From a checkpoint of a small transformer trained on Wikipedia: 4 heads of 64.
Each number is 500 + 50 x the weight over its row's rms, rounded and kept within 0 to 999. Layers, rows and columns count from 0. Numbers have three digits each. The size before them is the row's rms in percent of the matrix's.

# layer 2 attention key, 256x512, rms 0.0492, rows 151-191, columns 256-383
113:524399501470357443492466572513435471398454496522479471515522441547435499522481439597583443443507441434522492545467581447493524473559525451511546513525500509469445532495453497525454511483495522440557481527558483507424521522473469555523407496502539545503529521439515504578506506472532511470525466473499529541471513399397487513499556564496501501482595577527401449487563539580460558424487
111:471540550464537474540547514586514597642526454461395432498611478498516426496454511488487509518487530565537550555494466585512534510526481556522440495520508478609461409498436535517547503506472528476534572546551451433568499506483476420437453468490581525483457469524421503435455525473397463534531506547474489530505525476523496499566511457614371548563429537486516527481488531507516418609563
106:472514439582525414414599495379549578432543399524430496540454500453511443500447555434450520496514465591470460529606512467456493566529470449522509511459488518546562458446565540564576467583467457530504486498497539529520390465559468399478535490621629537524468489541582478441540533530601573594519527458535525491453500582518481475543529446526535421474430364498416548513468392575450469480459
118:455520478552417607439526523533454486470456553467525434493513572551523473409447434465517543534545473417498459447538616537570501456426524521608461483446502549491488479481381549523495489608437409527398583503516545448450535490528519471513472445507496552489526491503526478496459534509426476532516553536488527490492496604522433399534440543456593556471526528468534612535519508468497521506433
120:549461520463488392543553511495526479407522514559583477508471483545534537531522512531503487546571404500584477428557586405560469547543465455559462537580522473478505550501597544471514530538456513512559518531513471465577502514495467498550458522507533569508509531467538559524517482509516507484491442465522447515564546441488487478479517567514560426577565465538560413482583488472523577394507
124:545482551367550494557459455542593413455523554493476627472546567552396561473518527495498469484625432498603512447365442446564447615436503473485466562524499495447460456539486526534581501471556536436536496507542424511518493546546499504433511455530451485538587456429468448440483445526467447472544375404539538590665552448452551543491530513593396547538537662477535440496481426491484564378551
109:413474537435549531478414447477496509465465536510535547435443520465449581464486515395510461417473446466467487452493447445416419496404531461545510488615526474507420453469537524486536568594477476519541492524533469473513430551549471544517365543518506453560624503463477433547520498622506495489504438407509408561560462549527441532431547517469433429502612627508415484556493455477554508434474
112:510552557548528444424540541520484559518461502521516481554493484562560535425513482546554461547501506527523503551533559613522576469525514448546471507501578503459520546477511523514402533482515547494539489503485474470464557505512548530565564409537584522440509547524512570603425456442478593486496530486490596521378477528489486459525521525451574570605474403499539498498619506560548577510480
122:505506662424544454461498542581557464467472497495553438516388517434485497520536496521521526451511466483500564478506533551529501499469502503525446497439589440438460556477509563452449403491428530473541458567491490513601448487522600521519552467472467541439490473518487537481549538504450482480465450465493487560474613502588552512518426523528555539560570545485486512508614511520488609435424
126:547522469541504574526467510411598617520529553535550517425452540463534508544526551549495467489469493533401433506605538441505536496504481536464534527516494472473469538458455439521525484581507439442477407484485466542505472524493562546512570577579401556406506389513566517478504504527496464509466452518549456469507534539598420493500447444587503518468443467432381526468474396547548507473430
092:443490531497526552480486525483489408515383568467523441496447567357598604588501429618558506546490574537441564415467603500541519460536532520444543502552575457519438586491539482448515454568573482470460501556526492435448487585483460507591422564521364520421488496500516482478475484481491431501472573496485470514446475547637483524488457463492496525481566505480454472424617520480530479495501
129:585532491521554549534436454396576578520583506569479496432474495543547420501534552477430385452530493520487422557599480473535491489581370547472563563572390463488480544506531474614495449532484523393497455484401577520427447517506502520521583600570496522493553318529570518471463472483564539501526548534539476418441455534482400456450488487489496418507413434444449450459468462592517482549472
107:461518528539563517490540508482470465498510557508559477496436547326522603559460539496444438534471512496404565519538554518450527453479450584504549549478578518535412571486514438526481464520560499453498470480487443495513505491452518480528507541474420564412511492545453482500461455450484475570549558486430492463494488525599448488471581435491475458495567495475418533431589452469510494478445
114:465553509435536521513560467495484490542420513492526501479407481509484521562507605561423477477458529509538486517499555453503463458426470494496554499567450478440448619480530448502536506570497432482512441584485525510480475585430577647518502562502426469490523396506640456500455400486545539559515559514490500486471585605480434540497500563432537388476514544497484442485429477501563461502428
082:375514633520554503510591479485491460457445586497505509486510554374531631568493470545478551431472483486469524494534602406514477485462494467526605511558566483557491576400522426427557442536486529486576435516503466494556490559461503527567527501515378530449484453549562474541479492519483457541489606525466501484480605547531465555446544500473449418532476570506492477497572452465556469490442
116:567439462538412445438476491597462518487524514457463548512576450511497450485504488465570539607496495516534578543431475602478516558551629495502408469413485507532497421520445573492455531482524534553458549460534485459562493429531418396404468417477587516504433618484423547418508529545423496478458462453473564573501455449525605474572464470636491552503496444491478589522546566409476549462549
099:470491596462494530528559454461468406545413567473531543483507479386421617526461513562484514496527554559512521540456608455505474499405481507439471456487519463473549659470526469464561433453507403461548497573503490602548523488476522490481508460524479417494508468431535509510497497538452435465480578476437501562494603541481489492501457439554500491540558538500477507412482513503549503401425
131:425444433438518428508487445550535411493536429398549501507531546523488396373496510404530532549526400467468425504545507493465491540475522558550475483516455511484432466635468488449633510488441541555487505485489536525508511488470504464451496383458484431564527530483440446522556550486448506516434525513520396535604546439491609560545393499486513540463589477520610548494425554543513493474479
075:475496364514507567461395509462530499494509368536518480452453520523544446492498515580495516531490461486503484501503396561446558488507459512496438416462496522533600379476484502557484542510563484555422516517550534498388525407509478448477562521566588521474491532427431469577567527472470529494412439479539462469516448480471488526549461497536540539409538473529534574502454473420454436602544
106:506507580392456529468514445503476460448388530511564539471497524495437628490540519481425540475498515546546525440475627480543492549474540503537441491441526511505485581548489442397580444485485517486516415525387420482547513509507512559460543469449375531484456532498502508449487453579542471484497568452522514515560583538495431483479473422515620539570528521501432397440542485550442508408464
146:627459486485487394481490505605526558466617499529489549540553559544483406460532553436520494544579445523508482487474423585427452519548554499467490574455459525466478422497456562569494508499573504601471552482586527528520516441534458436494541458497611484520513555449389532476525522516490542495504413453509528537494436419474560450512494476571481555510524443492515583516421496496509597456573
126:500506492499483513423489590600454494521460420495530466497465494521420601530489445582463527470566324499547455534458499471443552388479554548501500467417464437520509598525391474484520508475499513455449489563507510501525458529463483507576503428448537445498439510480448502469488497520434437534532532494499537540542416521492441484502455509394561559466522431545612616520519526499424475437533
133:651509512459463420575437535495597583495552435490495469503522532470516468436491489496476502532479442519484513401525489490470480514502532588441423568503511533393523389507492527552545455483611560571443582472506543524532510368550507431407474513500591484492506527421550461489490540532594515480454529413607402452468529435399493455553485508561522485462488464470535498494508481511474554445538
122:536575536540508501521508541465515444518429561469513507465506441574464597528501522523523449477469468496529559616473547423475465484484480473556433517516555467545450619529595413519470521514442495490507401534359443512489464531461582588511552494539433554542546534547512492532448501492483505493530433537496523447453499552523457520466544549401600493684505494537475509512543443521508470375496
113:468459565382406426494431592411519480541497502498393504473556450474475520532501453490474474439480567465471488530483428543504479454524530530464539543509441542550518508394420508494364492477582489383485459595523535516526431456464568541483555440434498529496483509546477514657492530434534470482454454517487524492491503529498499547422490514563468497508475530492414528498454430414458463509458
126:459485407488527578569500426557515536493465519481500568519506562570524465472498459516465482522411571385499411500527458537551507455438443521529518497546477550547519500559465559496602536525533495516472552479480545461380571500487471486406474393559455469564594473462491417501481504416418492526480529508496468457471415475485569577465539518462449514422506578499598437499480498550489460544564
137:426528451558494534513525439381489558550460662463363516525529434479606472492524449471436419478420557471450471486571588588494556492481516496519578457552472460560540553485523537514441461565495466482543451499503530438556496547479499511449509448581482519471534497480518564569499577393405458499513571512439523512431483611503509535433508525530435541497401503493566535497510536539603431466484
083:563545460495488482511533474575422476481548497514421476502588538514427509485440534476445494490437611586525556506476450450497454539486501497378549427334420568511604560536525479512574446427500621430497524452500522503496554463404435490461534548432460468519452454551521520425516440562515489540583564422466493471544576483491525416498540484497441515487546455578497471495501518548476562507537
058:551479506488479426541512380437498531457525451433462478579533531443422478559544491457513444480483518564383510464539440460469488473556428521442516583564440551456489535492508511589493462476461561462531519369496517615545452514523488488524457530492572430515504485566548479487426479522541507518546530500505540456435517458449553465396547514473495468455485499513496417468459544597499481490482
119:493541584472491553498509513457481555532369712553476446457520414540566574574512483512504510511507547462538553518529609528454493431520569501517531470531569459431545518441451493463492476510457440528597496528499560454582563542508511537477483494465479540437542543471469490509526589469412416455450598553460509567479516514464467517515535462439480479533439531473570560513538545443568453502436
109:504578497638479475516566522524519561549480485534539503429430568573511474456533508509449523464397376417475487465522552475400543462512528561443534515484505484529428455599508487501561459574563496492526448509461451533489407553574509527569519577582520429378592443552520460451474497528587585538544498622512538536449552561474414544469355522435546479423437446496542615566471383487507478505495
108:519483402513519454547546497441525544533517357513510525469470607561475407514459530405538508410509484509383390457599455529607548488521468493461507600549486534467447353520517491529518463544518483569438523503468525570501398436548492485462553472567600478503531446492593426517486501534621590553463514506585513420416455430523432461491487507508522446369457455475417517585498480484496437576479
120:405458586495440561516398460527488558518387558472439401493503556427511538479497419522575511412417541489403545474588539522511536429497535590528487448554553491485524465516470374421475398463446520528541500449471477529545504491433556591390412514420504488481494533565494354535496560402538348477454534490483436517447437484525526514532553552498489527445501535529577493506573573484574430502506
116:520551422589475495512508460546508563505540578437433516515468374454549504472441430528448512484395600425477517516538512539532545529511481517518525486438635528537668426553472464541492586483437517567508559521545459391393557540454489476542517512493506553470535506532530487523493418352510454493558560601472439485502482581445548503540411584517497603554384435497444572479515496577441527515586
120:561584621481515393515564543542534511490514499525608495534461507587571514510585456514517483504534419565596510479501567429508484431519492498585449552501559478495488627482554486418462528489534503416622553479530461477556506525429506462581539438525504526565473550475421490465492505481453522474466455437513491501488544536495491498493498595543549482682434495541615512468581467560530545531531
123:611530548492503420472552638555474519466499463545452455507539439618426510511482585539533518546552437561603536608451545462540570529634521477448400583426519474547449519437583487496536523488499537460504492571502398504583471566502504485462505472464598511445429532507480520436513483564485568521497428517472583570495532430510463385547510458547500522594553477535510487485470469444482531484509
118:467583644525507506418543486474534611511647501461454464501534403436553384536523580528532510437547470452519537498433458534451558537508474466449536491559469427502496439463423566508460481541476502502499570496557496415489426483530532489479510544577483540449528468511479543578479523500469478504525504533490552545492582506505519560564486498513461479548479437389474525574529433496564557528480
113:523579523463460498506546546532555452475546414490434600484515500491442417528527502535470478547594464585460466630500453520598416502569504524457501641441419593564556585466489461604498494549518540450543457500451502502528474469561454443496596478505532530579508506547498514551451463563444602516503495530556557458447465531481492456580504473552498437540437413511444544414433439563474438489474
114:484535416542533502504464457555522485485577524431445597467582522458513536543462550438474459553509499423434469538485479502543479598449473541473602530462540531488574513518493393542601516456534556511495488446530480510474554507536433465369493499495386461543502477512511482487468441524572510546501507517484437477592567510458598499505443473536361485491527542529476443517416560468477497611554
120:504473577396461603510399478470524471504502504428412508513477456480506387419510497457485508471510548452568505447495436499566434624507505420514561521612458583521418514432549460554515464549442444584493522571513477508500456520614528476464457528499514489536529488421500449519507532629500491474526441477549480507534430591487495571564498460474441462482573576387356435467482492492452428462482
122:513484459550482430537492587597538401442594530449532526525441502517498511513501558455558507564559556450416483580573485532566441546447502496499592465451506414537513490529499476600547559555494519540465519508449484499470433503486454476542543482483462466581460508468498534482511442539531469533524410552534554521560530495486520503551493519509484614571505558523486498401508524564485525417464
# layer 2 attention query, 256x512, rms 0.0501, rows 152-191, columns 256-383
110:510553536509503535518512479465506510580510510431487488432544447573513513488495422499471515542442590483498443457470437520510505429450506493499568503437476526535550455474532486489533510474467551467505603497598530533484535481495452449500628517481602491458554472459566440542404524543428445520478531552460530488492493574463541458501369533521500491511410443478549548633454534613440483493558
109:445563391531493542487438536498534538599488532439501522477442489522645495424546541472496510473464477460510531528527523603568529507532519412466630570626605547549489508484510428452408533541502460524374499413506521539422485512545523518505528562513465591539506482593557439496527520466503564533515478582541574467427470495513495496427450550477542574514453481581555484492539510597564489536535
118:506466535485554524494547512426514512518505494483506531471414584497500534501543530555467524426462471516437541401546496495502486456492439494532472468418529508500509495396563486483515469525491494498498434452470472518484522547486403588509557675444511476356422481473534516441446474520539479522522522507493455444430485492513489566385413587522513476550501456489489383500471514593470439639495
119:464468454545511497498502565458539539518474499568542630506534517437586533624483503468445526474535507521469528534575589473464537558486498481519521435572634483537526454554576470512514467476538406487473493462452479509608432565600513498509426412557478447475476490516559525484606557553578528556528506487508489548463471568467469445457527500537452534581504526537486565400539475467580515447448
127:489568463444431445477503456630484548543511494542518543474581498509498468596484480428493458473546455519499531523456526412437601534522491498562531548523497429474424482544437548576569528524501513490435483533465402537481466475482415519453391592475504522492487492499499529379523552604533458534514543547489460541564429525477480515520479489461454482468581565531428567521529548553519588443564
109:483483464545543439552513561554458492478488519546447470542496450485480471632516546479482460515530480580556552507522462519475442521509534451437517507461455472495443524509490503517522464447544409454525555568492483520503539508385500580392459470518447463507437508356472550567453600421534596424532530494462354487592495642533479558487543498510519500423542488490415443487444526481456490530490
110:495400556606485469410503610464548587474485499497607479612462581486484548485492464506571587478468486462436486446535499447489497519538466517561455541474534497423519529463465553555508494486464595500502479537438489503588491498552557521502433586519530571433563500557441473477458491500451431536532487579532420520474549503530552530492428511448482410451478520484461514484591488424489450509517
125:548518534553454495433514504538497467494434483475667549613474585541471547549482540495623500544485479536474549425465610460435499542487527466533388500427568398473478503430597431504482547487527502528549535527518458513577566554500435479553490498496520562397499506469435549453565507559422408452465521546509481586497501533524539552498477488528483519437538475499502598526589519407447457520556
116:621468474538533456463519480482499473513506512532501458513540549551477569485516429510499495426491421452542528493474497521493527479544514575461470480485538489498524518604558520490535523382530493432515492532489346444458639514504449520623480442478552526445562536482471507549500568478493526530518515554516542562530516450420635484511473558485608523471505516493559542491569497523481386496550
108:623577532549509449477455454434531563532447501504414493460594500614465518481519474421534463431493426458516459557557462501432567480539420590418489506505470514522513544538492466504507526450482483398490470492468393544432603505485535487536548460529532530452501529515499496487498587439507550489449421511554568480550491477459545515493481477479564476437509510465534626466486505576439374475483
115:455516540444500477528469522560458392454487510530527442475503543478473547591536504488547554554523475423446574475483585502457527478422585475560553413448592533526471557533553449414590543517470505453569504532450456474502516567419461458570412427480452577437539580522377567462485455493428413484545529603414485586557530421515581513522512582550429453599581599517500554548520471484551539462446
104:531536485516486425557466498572533465520484511549434532448489483614556497505529512519496427541493477575629481593446464475515507525531526457477458420514521539506582527537561538463458504445582515571546521481539457443459573562521480450492469488540454465602524536519507482599481506487580523400520486503505456560569563478459508499509486508543539502489450518497634472463434562497477416482632
117:502533542534484527426480488401528497474574543459493547483551545482441510480504561461462533518505500391442501469532531529486557528506475468450489518520543517551499554572580548489517506460499539444569442482482489493563449425556533510471535377551515541465517562588527535482599503539470524550629412472466528490509455486484446501476511422501454425525483529505522610472541423528435481405339
086:506584477515486485506470483531457469443430555522396423512372431567475566563496499538493457648489473523602470514414490492542527478481514387556547472469520477506451497548524510439445531461503456577490526521554458438495583558430485518491449499477469523624491567558554475559521481418429488452536480511447572617599557505454491501589562538503426517454542540572594484514451542486456414486567
102:559522459551520468543550578459539526566494435518509570492536506591411481436492428465438472435480529573600440470494505387477496544509457530481393435424418519418593512511468505459467516505460521493479547543542478535430525465510504393509530473515596428488412416493585519529449548517544499472402573453555462477556524519452518486400481450517589472397537449408510507517434497505454476536604
111:510517511436468548467520468593451459436500492510397503528502447485431533539586535565555485554444531532545485577385497466549619458503560402508480485558585513517482501435567460484418522487518516553528460541520523472503510470536454549436460418500536465585562569523521469489510433468479533434507465546419478588531498345475486566558495549517502514518540633583610435558503580474466459568556
114:473488514488527576483571537490396546513442477479509494557483492507533407462451478537477533449439599482525525561512544585439555472532415507536483475521588505517478481481495417492518530555459495389443479525469502469522566549494491520561552565465563521421426459486560499500526543540487563517518539535488559509503392575505499516420455439502539510545486453367453548484517494505510585520390
103:563491486410564508512469512389539526600504486449540493505472570470534496451484493467498587365515517444440474500680491551508417485512456573507512563434462540461446502517410507498554482502529451465367480446513486592496462466595593481547567575534535461395475407500570449479452488446523499606392515491587490365431524506484505477419397508448535462470512441449433543526555429620496540502399
107:541471495464393524469467450511476443483465477476520447553522485469546507508505614528620531522542453484571529513423584475526532522498546429561543474555688403476489485429525455448480542553452525556558439519484518484568469524476467559468461499461461561452524592572455467431597472514401395433529540504486468609511429449490400471606507487471421476476580556565573537504467508442467556512503
095:448555423536556399502551572547507561479528457550544525504548503505401496542472494554420467489519534608516515465471525397514526516511451541522389458459397583474505503515426512515506487496523542454522542510547443493414497502482546481546397529523550489451486473461556539513456536579525520551628519546527442382535540475538569509510457449517513466520427521455462489433467422453564445488536
113:460543621515512439502491475522500525460539478552501475486472438435444439544477556458499511539543570554522543408399537384386434448562459484524370516436552438511509572454519470431403448479554514423603449530403476389539483519450443516547452576508554627519548467469436515481472450505440500482541554549496461485494515612585512518567489476576520480513487482443384436536450515406531534483481
100:388507511474484440468586464542465506543563470522536625571522537418420481527409462543544511534456496497552522500484467421523535561483483446481445438464429554487580497474417507533547472467438516459459448501586509551524473479471521477560467423489528527502428504555505479464480513552545526504632443528516606493524525521542492447563556487557460462542582511562464557482535415419496559447531
108:544505498551400499414483544485574602533463493542408518553521488556552500568485453486442554515532446462489473523548536491418528566469502431476574528614638434492487471495436483524461535481571488566415440443438445479594434487547421576425446524528451541456520485492462446385532416489515418511471469479526453585474469492520430517511436505453546499450521607585470575499522480527526529480581
114:588523485481511529505457462522509518457579521504468546526469504536472544518575463488541478436566456493472495398454436488410579374447500484529446513479421515575431493525528479466490523523563484566472472512496478474441503488508425522525520422460565575509508529388466448494439437540545494456429475555542552484474486482488428471516573546522589570538581464517478530488554521563555429491617
127:426479584342500475434508437481450515456451486575516533481517486526420461536484368464447439464500538505474501586509419502503506552494476551471508526498459597509461546535432506539535505578389483439512472552479460478471523496523495554472500579518522429509533480561542530537475504513530535543507540534507475423544473469442502535402484594483451460536483634427392440512479525511536555491433
109:588560540461569615523483470527536539592431495469473492447397439556512509481561427534462496429360449421493441531508435595475461396480524489465529542476464594453483534536511479410461536494449437535457494489507497569448504482494484500477624428453474479524457502477520514553429505453558491486419437499515512504469478535418517514427505586488557536567450477550524476603460518628469498585464
097:485446492467451509463484444547466451461471505421530520579506462435503575434517492554560584493582545370548534485404551485432523463534576513489548561537531482496460433477461465525505528549447454566511464503513539573488479470514484489501558316437554548488503572516526515504589510506457441532499482463479636576505431382485520475566502478506515510558490507543546562490467475529501547435451
130:606509519474476433482507488485495481491544644538523495513544412589501516523565445445507401594508492494512489420378584485521537515551579527480505474612419468537538542510418545493387512495598574497583494506441486430494581551458515518513402464521410586587483673465510476536519496495437515414550507455406534594469482528504562529600571569564458574546425544485463488449521567400538465477515
110:506527487418548520555514480460488424529481480506411500435472527472518419515564601623499449510420445550555479534474394563487495508403535413461483560410452545539518588496507546364581481509475505450529574580569539551398556511482523496545556422562422462554535518452543565603379486495555450526505484478473473460449573513456391505495459569555476499498505470532527440538465458557412462483476
112:483521550381550373558448465565462461449542486471450513497494465461434525558423503509533397559422444570491529478439448493544554515487486451506446514415522503496598557480440556480516571541527493465571498528426425459427604552443497471591483522573495536545482485490444575594402432480533506552512540557498433471514520517536508552611551569502492456435493521513465451509482483443427525536582
100:426451455480499511444499498557492502456508504550471518508508506462503453442478449518508447554492483449449492502479365511559493563573485546491511490599455526539552469583444494561484461494456497489479485440528400509456531513532464560486485589581496481471513538592485431521493534488499615514511494544536472466503463390606560504585488552440495493497479561485627450447490543452504495408541
121:507508632446521580471502485551499539468520488511548573510504531451480479524476481539528492556487514563439543492472475565469428505455510488374410375386462518497625516457530490558417532488483546600507533524492497450444573506569507595590631485534508548514534491446426510592468473527387473438416475505453560548536515455535517482576499486533477451441556492477464504507429485470463492485496
120:414528535507540555408461454498482495593456499433452448472522569493545497450457375538465538525426542448506431528546480580574493494452531467513595484498532608528508536441510522517544503526447474487399523452497453448435424471568524516553613514479577457539501498476477461540471504452493493500512376568496577448472502488542574510494515517446545493469471496531523438502476427589486439500486
120:439494499557504461531511623445531591554468481585461564507543589454536567541528484503443488524579561508484429454508504508450535492505466474581556455524579491455442492579482488514504527455497474497538505474471489380583403548488500523515418470506463543419501475530504495506488549512495506552579524505510514507495464546498600457459476513576472492523449581452449516427507482503521547512485
124:556462456604436539466482525431576495540509495485493502490493500487547468527472574428487513497558515508543461460439554470485585469525490461672525492527649457521517426503521523508456532462508533521521480534486511574579425507523426426461477533482608516528564505571510471452569500591382444596516551483506496506498499496475469454536455465518461529466475467572489584448539522487495545392499
120:588565508491480477523473506545536503574561515435572544457546584580461569527462453511438508434380494476496449524554460537526557478578539497532425503423470494530550589511595516371541453560471561484487553501561503531464520503477447511567582539403564489414432514419476503542437500468495465488482444538535454465516551502507532474467555429418544530517484487483573520536563495629445501576598
123:501483440586472516552555525492484485556550515472454510536578500580600561477479520383497555484545477403561523535493490418477548427491417515624564495556565477570506509515523466451545514508517554557500452458484543454482429476530488449471508521460561608557535526575431443407537430500493470595538503496502576517490456458515513432426512517473498567571470461539506573471540558580558482475588
113:527541449448476510513455378579397513515514505468373483566527501552456471421452419490494553459545509425497600576555475472492482548464449517482582531566483510518459495495512552501566467512459521553358527532539555530403431518515510571527575491418547498567468476550453480384503511520524514608475477471442611444566471510514554477499549474408469471481589499547552556531535466609498523480470
119:612470440505494571511488477514472516532505527522465553498500483531542464542512510492497484433450458510566543517546512522439528457452480446588509525494434428560493501454574486450542527522485431514502533444496520516466477476472377500470569460525501512493468507431443433499517536497529541422452492447495499507519461513448355479440464517454598512572519465485524547579449495546459521493553
122:487483367578528561505543477540501507534473492409468596526544516621593521478430464478395558504570572447484540507570585466474544482469479521547559530523526551533489425497500485555523523494552491504416525439575455418436451540526512545585615480495537530410524453517550470489543586556495513602524596563442572481485500572518514445467423523454486525577492369610540603517408494535563570503562
# layer 2 attention value, 256x512, rms 0.05, rows 128-141, columns 256-383
091:458502532451468457492559521507527527447564477420505505478549495463488366449522523445480437563528504485375488460536517415522432540522463546551521489583471382512445526440504473448511549460501504516509491457385484434463419466458492457460545571504520558498586488560477551510526490543483473551499487516503446536504479482498574441466491446482459452514407540371529436547482468450520429505483
090:500563536467532552474422484583479605523466489457466563495459497507544466548525577538455471500381483545484525524515517422470432588524486462455502520454471544541519548365497522501399544479507523619491514560495480438504548514442531527371509512519501490477512419469577384500583547405513540509481502541488526456475463577618617547490508491472508463573494439581426445572524527483470450489545
095:612516520478524584608473470422465439432556482450529477516472490540362505483496486423474423433519415603435477511435529451475584456417523574575505485500461400475523599520569498589477457501411491414477494533572451496562410475465488490532510506528453511563521516498525495549480534430540494474549443437499427450401494415437447386547631484445493503496483456541559448495461513547479491419455
101:514498492497463414516397522469596483512490483538574481455413516528525616520533435427537458433595483482562552532490521546552478557526483495468550504492513453448440534569530442511486574505492394592551482507459485526488566513536497476548537474496435540575500456500457535590500470536506456537444418409482446572494496531447442588517514438447492516514507551503448501428487454554450508529439
094:588493423423489564524462402466501510589496509410517533431510477560554461516531495496445417445483537552456533491442465421586569434474538488445468515465507398463544547457489432497412566561502555510421513559518445540474436502543498504504481583454507534472560436460567507494485548518421512473452509479490452504499356550508486590436444525519491580523453525539465518472529526459438506461518
096:487438522508569470507551428401521524519518496535377486505435503504527523497467464559560503492428489456553474481497429515494548554527542487428483465447526553619495510675557390594509427464458522448590412492426520485537534484519525542519519456487487523527482524531561514427451535427514467498554549367496455475521530555511519548499401515509546538435477401570449550418542523542524508500541
092:587540477461487511559491496511438495507495512541450479416410496564535488538508480480475492447442472405564416588477518495533451519549447403528458657439462481460494550416433559505479555447516527392504506588365561526406529502441537610488535489453531517412562468443612526593497624497542506451494515478479531417627562385453440494496477482508572532538490459495533555527474545549465633422437
091:498534467465496511521498523457591506468512500512510481514500637448532504479529542445448474481546515501470384512482565582536492465496512503480467441543555500543513539481556521632531474588512508566425500489453489513519544478382444487471469524576421440589523527526550527478457416517550528539485574530522418482476517527534480514448575472511517446457526473505512445460435458560552467490502
095:467523498439527486541463433439534481484476487546518511536500495447460480558549636517504536490503434433436463540592550470563529526462513508507510480468360497442498551434483557475548593433417434559543427491418565578496498475541450483478547486491465505571518476473592484474492460495479543455453538459488601506485529391394493499515556562504495512528568550500496458538526492614453495437492
096:536509494483496426603539538501528367507570494479470476500510478586479448509497548517493477561504458517550472569459489630572520447554490450419462485464449452394553502548533541442500542462461508461571477515484572486512576510495440457460470546539438489554539472517472553573511556441533552524472479464516514508510650433458543546489499463542483544437471466507419519534399492504520496526484
100:537496490495514527479526510518477530532517486537436487486510403508556501536449510480504565402471403496398441551445539460536492478485455426528535465542506478467477518521534513500380588534515520539512485491428518482505491502500503491490495447426541431608527460522489585509566415506521543559501519497487456520480544512544576570461549527436499461439396405490488506474466542556552523519519
090:514482441557543564440466404527524399533513507517409551499459501532518553526494465477617433515424496511547518581504491523581518529481482506494526576454465510498446464459449363521529514531493526465465557482598541553440535548485514416527490463521538566518513516480625498542503579573523528444420457524483499493492499503446559477487505450480512360539559461502427549474437461435470449541556
092:481444448529497409551459488516536591522530504500567502398481568389488522477459434474558526499544489568496456439484479496557488559526524458510522453537418426515494465493496532533449558524536572490567421485518539536508439505561611515436516476473549532582454496492497473527507573576448442518531509530519384518511565437552525485549534435564547456482408427631512502491567583429597425470564
098:480454447516526553565500550532556468487486516425456414576486464603481580438514487561597538543534507543514562494591555505610552526567489531524540537541589579410497465549443541463504529465477503618479522481541447469488509531513461452550495455589505557502499492548510491521483468559484512511527533455491556535457521489456503471626477541413500539461459503492493499509516429484549449486535
# layer 2 attention output (transposed), 256x512, rms 0.046, rows 128-141, columns 256-383
093:450507544482462476435487499444450488391541406577517473501541494450530465490564563552447489590482555489427497455581506515534422583473531468484417479577479475474570568549517457554448542517542434460507482496543487498521528512431519455521451536543470483522497593544582515555468483436557555500630513496460513403464568542470438468399504494388529558511514542497529472567489476470431467380540
091:589553463335513445500525518473480481530464509470559592488492481521545531502540458481410467406509575424506576487464484534431404485488464514460575498476422583522600467545541537471562445503505498459461477496475501498441542527503479397493532410600427457524568401501546478420549509574519582454468507590608521479460466531413447537389574425519501468565515493513560477486554516473441571477595
096:469499555547496614575468474582589537532502474504455509502521484532540485518543550469500505487494449597535511445524517466549505555440458471513622522504435502597509476527419529471560408601464526520394576497476514467487588482570522546576378383510552441560548637494512398509520428482461442502570531468582446484511517456552502453525515517423455541511506500515468477484551443515464466621520
104:539529487481466474564476496433557482522525466539443523427507450532481485575512513497473481512463582514504503479468460424588481467383513527501583467482401579562519476454460469502516511434513459403556504470563535497558516553470542479510629464444594469541467406447435508481536469538358451468558411423588554511516560546564444452582450436617520485522538448559538512503519495528605574477508
096:501432448499514430401504534426601552617515549555455485447556504567492402537479520470501545490483574473558472431526486419553539437452509485415429488477491476555521506538468556554447533576457542474533506464482526472515526422552609515476569601504553524472577533544446529556475444517489507524514604483607465560497490505520482516451471531447466475547549467559482452433545534477396521489486
097:513485508423475545530509545557490499468609295480511471552517483516524459496534527543562554480435554570534620570494444458541524426592444562548548587509489514496463533517500476434549530476498509507575502550443485491460506529516454534484437434516487582482471463526502574511571463502461391465464497558461566511616510409521496592532494472549498517491485462451519509463538474497425536480454
099:592515443507560417546523404527521541621497567499530500534512559537602478531484556450435547415556469583518483588582492488576419475574507536491510503480518543462537466508570477417627524442488518471507476542499556588448506453547531545566434352419506550447503427508480487516524498554485561559490500450558488533505415477440504448420410432402454538515536498558564469487489514549442488514521
092:583457506564471498561453542456553482548569580474537527502485424527581444553519519480527552584527451506453535464482470503507435512513550462552527566481476494544410540583472421557471523464520536510564506505498517520475518379441421432569574425576504438534528722447430485409445492516540455449520559522506458463487499494493516456549435476553481514477493472331503529590499535429585438501430
095:508513592518500450500473539462493472494511427531429492333536450447512549522536418510466409566458421553492448418527510398594524520475468517424567430495470553526672544511480558515455483469435500499515602512499496454487518351499624534492510536448445467492428576533481502516458476487494457485471529496553467499469596449460522443511424516525428571506544676500521486473462515523459480477479
100:515430453464482477554514550404456534450574385464457434484543560520508532585520468573452521542423538610461510544504523424516469547497535489500519501494463526422494488554514422472515509464486551517528530510498474452503515550502545515505451478487441479487502567573544529482496330532387496399439630535491508400464515463572447564527474520524574486507591606509397498527468496503382636470477
099:483486539428594523495570557497484574477498360473492547506420548495460563552443595469456535483480649390531479517497585596477479433498469504431498443492460548482392506505537451411504361488600459491455440570534489398521430629531444573565580438489542481528594467498496455516561409536405429479484486495433492557471489539494510466486379562476577507509511425502546533488457527438503400410519
086:491481484501508469552494489543523502447542625508575578439460484474434477537480433517466496485484447492516508507492461485487533446516527579498378413543430438478433430563461465468500510520428533525553554520464522393440534605481450511597516584512547544573485454512469486557549487566547439486549558506468444531512409440530473448556521450496533340542459495469533553530474482469565490480399
094:473474508496485469531478493537513467382511448521482490510531449546358538530497561485519557491483464473627504482401447500423558501465414483550406512440447504425409514521521567526508471504453472442448510465438511537474485455483509525509511552505493544537547426511484559562568537603478563406564520549543469500566497504514528582461505524417529377525455493529448434516552550520491568481374
100:497590482451483513557488471628474485462543523470468477420483489464451534487505489463542478449379536508563493435502546439413487460513546569540513445551491497516530458538420495467499472597435487478521526469510539514472568652523411558531476571422546514484521510483519485562535477563521603505483419453401518460478476474554478529592539509484415462461574564472504600500559473532613546468436